config.toml
num_hidden_layers = 10
hidden_size = 96
num_attention_heads = 2
num_key_value_heads = 1
head_dim = 32
intermediate_size = 128
vocab_size = 28901
hidden_act = "swiglu"
norm = "rmsnorm"
norm_place = "pre"
norm_eps = 1e-05
positions = "rope"
rope_theta = 10000.0
rope_fraction = 0.5
qk_norm = true
attn_scale = 0.259
bias = "none"
tie_word_embeddings = false
parallel_block = false
extras = ["local attention windows", "exclusive self-attention", "value residuals", "hashed n-gram embeddings", "an embedding shortcut", "skips across layers", "capped logits"]
init = "uniform"
init_std_qkv = 0.0624
init_std_o = 0.0
init_std_up = 0.0624
init_std_down = 0.0
optimizer = "muon"
learning_rate = 0.00783
beta1 = 0.9
weight_decay = 0.011
lr_head = 0.00762
warmup_steps = 139
schedule = "wsd"
decay_fraction = 0.599
decay_shape = "linear"
final_lr_fraction = 0.1
batch_tokens = [8192, 16384, 32768]
max_seq_len = 4096
doc_mask = true
train_tokens = 186500000
max_steps = 10086
dataset = "wikipedia_en"
Each number is 128 + 32 x the weight over the matrix's rms, rounded and kept within 0 to 255. Layers, rows and columns count from 0. Numbers have three digits each.

# down: layer 5 MLP down (transposed), 128x96, rms 0.257, rows 51-72, columns 0-95
# gate: layer 5 MLP gate, 128x96, rms 0.35, rows 52-72, columns 0-95
# up: layer 5 MLP up, 128x96, rms 0.373, rows 52-72, columns 0-95
down51:118109135068106126142196153133103096114132111174115139096142124174165080121128175124115121146165101185120221093115146201126062134158101131121113102170077148120107126137120051140130105135119098133151088186135141150081138119162112136117138150099162145087121116185143120125123102126113081092
gate52:149154134113091156182131126137131154129148103148122051092142166157094119077111158173135167175163108118148156093162122123142120160138082176130156124115148116096118106143173116146105183158074121095093140090129082111195157126099131103145099186111051093131102075124158164164171176156080112094
up52:086125144103108097159153138154122143087099138185112128084105110179143166121150127114192155133072140159115130213055147130172094112135097116196117128136132144123187143125098163045142137152183134119132132102121111133118085131128164147132104137127095114116158132105044093152150103124117101159
down52:105112091137088125128111152140126131134143115127080117143196103130108058157139162058137125105088149118165119155175092147101078129068103117141084154118089110096139107165115075129117132121148186095154116125070130125129091096110145071090159120156149169076123131185197095113062129172145108133
gate53:148145177111134118107153170133143099168128162159129111148096120124098092150140123146152173122152162171134130115130090147126163164141144114115159096147118100115185144169111107142089114118108124128142134160155163135130127126119131101151133090116174169073158126109142122122116127179142164116
up53:090136082089094140112151088096125150162090131138171076016124168075175151140081063083147144155119102130109171085116074168152120115093105149161097062149154121153075115067120157139117112131109087180142121145145139071162164135121148104155151157157125109165171127081186114108132090152107151088
down53:153114148218104105111117162146121071158126123092126086146115113129099084112149087128097091103129111115085141135135156108141128090142118123151147115122114161142158167135091152125148039149128124132096109153105097119158055137104130125128099152075155133172104102094083133195169135155134090168
gate54:135108135147204122139177146137137173085208104130151117134080123109159162144149155179150137192073149105173149213127116109077141161174118151114133142099099123163146135155103094101156166129165165112066165120124117122128139137133118094087075124101150117083146087126079184141114105128167115125
up54:133159117082066109078114152128131150061144069152137133091104141147097127127160109085130167096150106153103102075155113154140099165115139127166122127148178126107130115102147105077124159093155153133124097164131143136203167175158091136169185097129090197111105164112120143136077134132115162149
down54:135113167078173142087133115156124163179147132112119141168162136094090136188125142104174122167129169179119117082152080143090149139083103077050149163066173145117069096106128119119111160113158182112124102120087101170164162161102124106103186091116124110086086068136082156089176103107097110093
gate55:149149150099130086114152103122110111128176130100129175117116124194114107171064178069116178129144124117073127126143118098129120077147173106139185139108154164119156151140110098106159080122176073124188108118093119058145148142133069161125092177102133106147106089121149122182147148121143079148
up55:114113100113123127118072118115204139104161124126109161158148137119085105139197105138142117109169113161139073200086122086133083136135181117134128122080120143118155120099163145142133139101142177116110175124151157119090152176117113054103154121109162088206123113152156132104167071099106147089
down55:094124112104164107197141129153139150094134120085169104143167133144162044156151085077168129145188144144133130091173087167146117105165138111089161116183155139142100115147083157192165154136149127168124103079080121122130098106123041133095100148145114097109106136148175131126180169068081110124
gate56:204139046112157134113134128127145109133199085073101126158146076084116192158111159123119131099118086088161120110143098121086102186129203109133110081102175158144115112083103106178146129108131069130181087116117144146166129148133091066155158060100064065078123157131067140133122153149125180096
up56:047097249138122176074130139115132145129141125107176097061093131101133072145081133153145100134141082075095191077116133161139112187140075138051110138128138114104069063169134116123131118138165127141097110132194121092076142121152107109120122160122136085101128095144123090135150101142148156074
down56:165077072130191134133177129155107106113113089066078123124146080160102109110148112083146114119106156135173106113124120137057153071117141138061105096184093130124014147145111143115172161165118118150156116186168064117110037191146153040152133157113088133083115142102183071091136158148132069121
gate57:144136134063150139149163174183101145140125112125058106142141112127144100146147175175077129091090071152133089130070150125097088160162129078108102104127128115138205087140175157103109090166156158157135077146193141051107150164102162117111157105138135124130208210114155106177157104123105097113
up57:160142114114103071146180092107148102120140142121151118128070119105160150097142091153167137123108104127130127073138138134121154120109143146156127097112100186084080168104180094141163105110110099125114157156090096156118130138161093115108108129136092137084085131130096102128061076160098163114
down57:132106129114121144110133162196173134119087166177084118166133120131163123144113176155131124082108127151138125155136179097133126173140088105128118127175173060154163146123172180123142068131154193122148098164140098092122136216084161119127135138099130121125118111120135122162132164145124083064
gate58:163150108176147165121078097121121126072091079089122123154097124142112124110081122112142163164113088147126109132160085158101142094131170073068102121139154113132161167180114163172114093165182113124109151164118136172136121159106130128140067087160198174130153125114112154124097101072089098099
up58:136109120105200105140129136079075151118107129112052109094112127146104083119144110162157107194157149141101121096090123115095120119187113104090100146112121136115086114180162135134100088163161123152136206160129114141128139153136107131102081099123135096171169087086073178175128142107135094087
down58:129128098116104108113144109106130164118088113086166155118201095072108112093156081133121152139153138072163145123133107167141142170131153118148213114082112144093159125174139084141161142179128069156102133128212121083119052171196144186156066065092163115144059126139141110155159077149122156120
gate59:115145105152082132150134157118127104145137131162077056159075172158143124145083186153124116087126134149153113143157112085154133169146081111115118116153134158146136116124149136146085143135121125180049099122126121223119135106126143125121153170130154054097140090162069109054115172105099151142
up59:138173104161074171147142180162109144121167148122128075077086113148116106155118118109092182131140116170098157151148162101140090146182131104173086123134103156127136112107138138135138115147096109148094132130151113154089149164113179122104162115172101089079142139134106086063117144147112144122
down59:142126125067135072144173116150130132172153160060154086147048096051122121153134104135136169147085105168137126113140105105124105117129140099132152196110117171159120174123165140058131118174115138144081148155113124155172105176108163108147132141168120049131144184144090175088099123123108120118
gate60:144084160152129108089111175178087170143116174127151086117137221077149058148083127112117112158137100148133134098157140122153189143165133196173154140083113108141110115165160044129123080126130098134158096139129158160182088136113111152137189153123152138170158147164144151147149134123108133125
up60:127134167085144180142094112134149128151133129160071060176114182094143127138153125098098154184113092165179131147164134128065094094121100085105082089182013120192062116070133188155104163083125134086155142148083036132103134074081114137132200103117144126159088131104114105163187070094220114138
down60:134135095091078151110139164114125071114122038101117148140149013126102171135169165104106106074150138082138153129123106136111077115184109150095116050157161174094119128117175217111121196163137137160148159163099157045116179149131081128133082158136122105088010142084135109097147128106156116146
gate61:104135133181112105113182142107120110118148096132115129054098128131139143081133101155118145139158152107126212118127106119179090150123165148116092155100164162154165094142116095092104130178111120078167053125126114127141188100100150176093162126114091155171131041115094124113150126118158205112
up61:127129100125100139127097115106165108109139102156147083130164175153108144167128152135118163169101125115142132148182141114065100095175076141180106181143113152093127140140126147132115103151115152145113140157172104184157138123096053167116134106155116124119068120112196108159171126103101099149
down61:132145119101091111149152114134167125112163130217178089144089108230129125071116131154135125137161074095129144101103144143159143117101164093157095190069150133188129107099145123082096136148155122101163096143138187162210156098141100158155171167117086124105141102144160084104109143106134180106
gate62:194166139136119171132071135153029106145106145164161077124066127151134155089098126151203121137077184153168155167111151148171188167118158124081111151114087108112137110117092078091070152140184161174098133108120181159147125148128159100113094127144091131121116141115113084143087115114115132114
up62:092167145123129096136188161071207142138161137089141125149145088155097107098150145129156153138159128082103115133171194113075155089076056139139147179151160100122177162124106157136110150121120161101111143103084088160099161120171128091120130083138122092158106087162112144084133106105110135137
down62:132170070120114128161143151103192171098097134050124126131180105148134109155081104120134129182223130154166160090130126092104110123166146138143081111114100110102096142116145132082120165100085084136119102156086123111094186160167106124109153129174092157094108143119072154124089134075142127142
gate63:121104112122132065132159152177105120168139196046088126168215084162118145130141187174179159113174107115190103113188109087084141066062157085084122116101023141068129138113098155124134170111176159156078133169144177154102088132127110111148227136119198158070099149095133138150079140157145156032
up63:123060070121137163164107166162147136128098125163162133091100143050130170140153145144153167054079142105135121166105124191093195116107156121152126123155126115153163179135122163124095117152136111150118154088166083153133128111131126144125103180134074171135130106163131118089121126125088077168
down63:180184097038124143098147130080089149224165093145137143113109107060115063154124097114071130076124137169119145114154136093184112055222091097191182069110123141132177081120140095123118082109157105158124145157080148118147168168148154124154140079150087141145127132168097180100147156104140110097
gate64:153117120128110116136119171124066095029105128159175130149154118130132148091122179119137161166137140134114153116143130190167132084126090159155117097071107105186091118142138106101114159169070123123133141130109101147085119095164119082167092111102095183151121176134145168152167121134141179084
up64:068120169119174120136141122197162144170119122093155080090139117124153119101154129137123087111087116114119139123145108083119129154124152153130143146173088144147117121095134129140124103109097124086096156146120118140131164168136160176116113167105119150122104127169165106131095164093105183189
down64:153131153076119152185116123055154126208138147148196139109096145102105107191128133108113144125098121127128095202111155193117111141058138133117094051096129156148147113107099108118178127087141141105105080133129126163154099134119133114104115089075154134139104154131199112137153110097121113119
gate65:088155113107158168168123117127091097156137155147121069096134136111148115137114099165171140145124105153169076132135163090092170109133175100127106142113107161144175113111094136162168106141136201146131183130119077100107192061139147159138105121121149124108178203126162143146138157128131119091
up65:176146137143154140127124103118096168142116090147128124098132127144103107136140117201137121126143133060094180161144144111150117155084130118091162130093122173154144132136128074133185106172131110158094117089146128145085154087149091073128098107172081146132193135068090156121148189133075167083
down65:117173155157146087113108081106099126136143123124107163123127139124102189118202070108133160074102156097159121145084121099145117144116145116112094130158188124127160102080133189094132131171154170091105136142156116127164107182129111172163136122124179095141141119132123099052102085128099166125
gate66:110079167121183139122124174101187135147138125096149114127126149142118109155126136091177168160165121109122153137103175182144132122124093121101099123155096124109115123093164140117162157071085130094150130119166131073167087151151124079185109221124114155115119162163174171110103157154109174124
up66:165168014110122118106104124127109134150168180089122178144068127124139110098141091123133107164143115093173141094125130100144156128079107098147185105121074111170116149115116088115119071173201112134148122121107109015100118088114159144138095134114097140161159082127086032150135154147142128181
down66:159131160141117131093063131167152134179173089164129124112142144146147098151106118155086122160154105088115120131107160157083130106054136097225206111158152172129149141186109112170104061127144148173137122099145122112106110164143102171134158120148057154145092040058121110112182132093113134102
gate67:124145134157163110128081091106112160097067107101133178154132112123099131137151153094118119151113134110139136125103130132132146190192141084135100115182141133108137189177190150093115133080121167169172154136107149165111012083134116124144150114149165135097092124142126121160125156125096129105
up67:141164099109138162126118163166150121078109156111153143124159184112132092173174140123081138098143124143128142148100096128116121167171113085147092153154184115158141096142115137111061136110119150142134103101153119154137124070107111119072099106058114122121107117151134158161153158153079101118
down67:151161101127130129133145083129090118148114134133134190133168172131179172171112117103114136144111140169097125113143152139094159140120204128135125136093134082093163122143168084139122156136132136096148148133191117153086138130140172124119121158187137156158118127163078138165100074144152128123
gate68:146125103043154093089169106184130053123148142154160084119069167193151072153093133147131050083126180166089099112178150118133151156112154049151120083091111114168128155162132119093101122148179151102155146083105098126129099099155132139139065110112124099151115093131105136079100095129136110160
up68:135073110145091141098047134177136152124176141151073098098164098070120142137164171074150163141120129132145181188101104122116088074147080166146121167126152142142129134107173156145133063045129139096105098163165155098140188113076139131199167161148075152104202148179125111138165128107114150137
down68:089123161143187099078158128182128124118154085159152163134126128095176096138137149178126140172128137142122132182141080159080153106167107127107135151135129181170133095090125142102156084055080144150119182149100096127114192111151090203210152088158110195013130163102162100160221081127114166084
gate69:123144144149105123128126127119152104125143121134136106160137183210161194151174128102120107068145116157150121132113135149140186137137085067178203166114091166153141190128153115113167115152164178128145109174137053108089194073087139140166176178133121126129094078092167116170081091078139077071
up69:119125105077146154137137109062107119116119171142178107136085172106143149106104143108146143116135149173160117112090100179147148113076125137084113167128152122061159141119076072071100104150137132208101126183123073162129170117133155116120151089151145162111144139097138167083144074040168112030
down69:111157132149149153153115107140148138113128112187091073064130111133123104143128067134164114128114093130089091116128135088125162159157095162175131134161163102153144139133196173087133046133109143095119159133159054117129124113080186112150092152145130151174106133119155138153088166164143115123
gate70:111178093167160136133143177125150148101157125075137117108165118161095102128122204115087150090139075128119111075060160170163148136106129124128057127111129130099126071083156112112093157094166123181134107091152097147079151114137112156100116129102096128090130161079102182112159129080079131087
up70:136175132110152153087102162125151191054162084104176146038126083134144144085118122110131157131083151104145119126102164148180122126173087175184124088087109147110147129107195089110132157096124132176116036096117093147116128143158121105162041106154099120118072141083135162125159106165085126097
down70:145146093100145115061102106100201123110120172082133104132130132153090084081163208115117113129121092134162134103060101164127090151083126103096005158150141107139160156168081165110097100107132118098137194010107122161090163058111162112111123132119185122113143162137147102153066126128075177129
gate71:138100126120104195087122119128119168094119178149112132087183118146164103116065132135158156127087164135124081127106130100121145141114066152189139166098139091131128139149135156147117105189150178136146184078133125067102095172149108108135112122143137103106177050135150103107182111212144122089
up71:124117065150102142082139126150106155119096128113127128125145098127098117081078130187127125143084103118133156130128115093141142106095107095147161083108201092130098164162103100090149136102174110139154129196103114103124124143117174107135168121076122104168098121127140126185090110124134150175
down71:098106089085185188133097166159163158113142145112133120083165142079138104071097112083128141131104098188108089163114079143108135082156142120100093146109145148131100096164095095102098091111106130160174179117131153111114151058104123132166098154143120073145163107106089134127085133110119181087
gate72:193134164165122113093120136039132082137082181088082156144087128162122120090107095104141166071147111113103097084152169151055142120165106137148133115118140154115167155149110093120128109088155061095124132152141144120197072135123097097105116161109099101139040147093129151101093109137113162116
up72:116164129093220183122118169183204121168112128143194129085156108136159085180132125198145155130123094132204133159116091139140124162084099161101125105145131157050121103153136116065156148069150152135117101125163092062118113084162065133182140120113090093028165049122152179127169101211108118168
down72:070058138159169111108157119091097116108121132109140162143088163129163072159122057120116103109160144116128171123151116123104155133119120099091116125141133132129128153094162141122064153099099115143119115153157084098122118105053115144190077102134125142187127158098112208170122110141188083118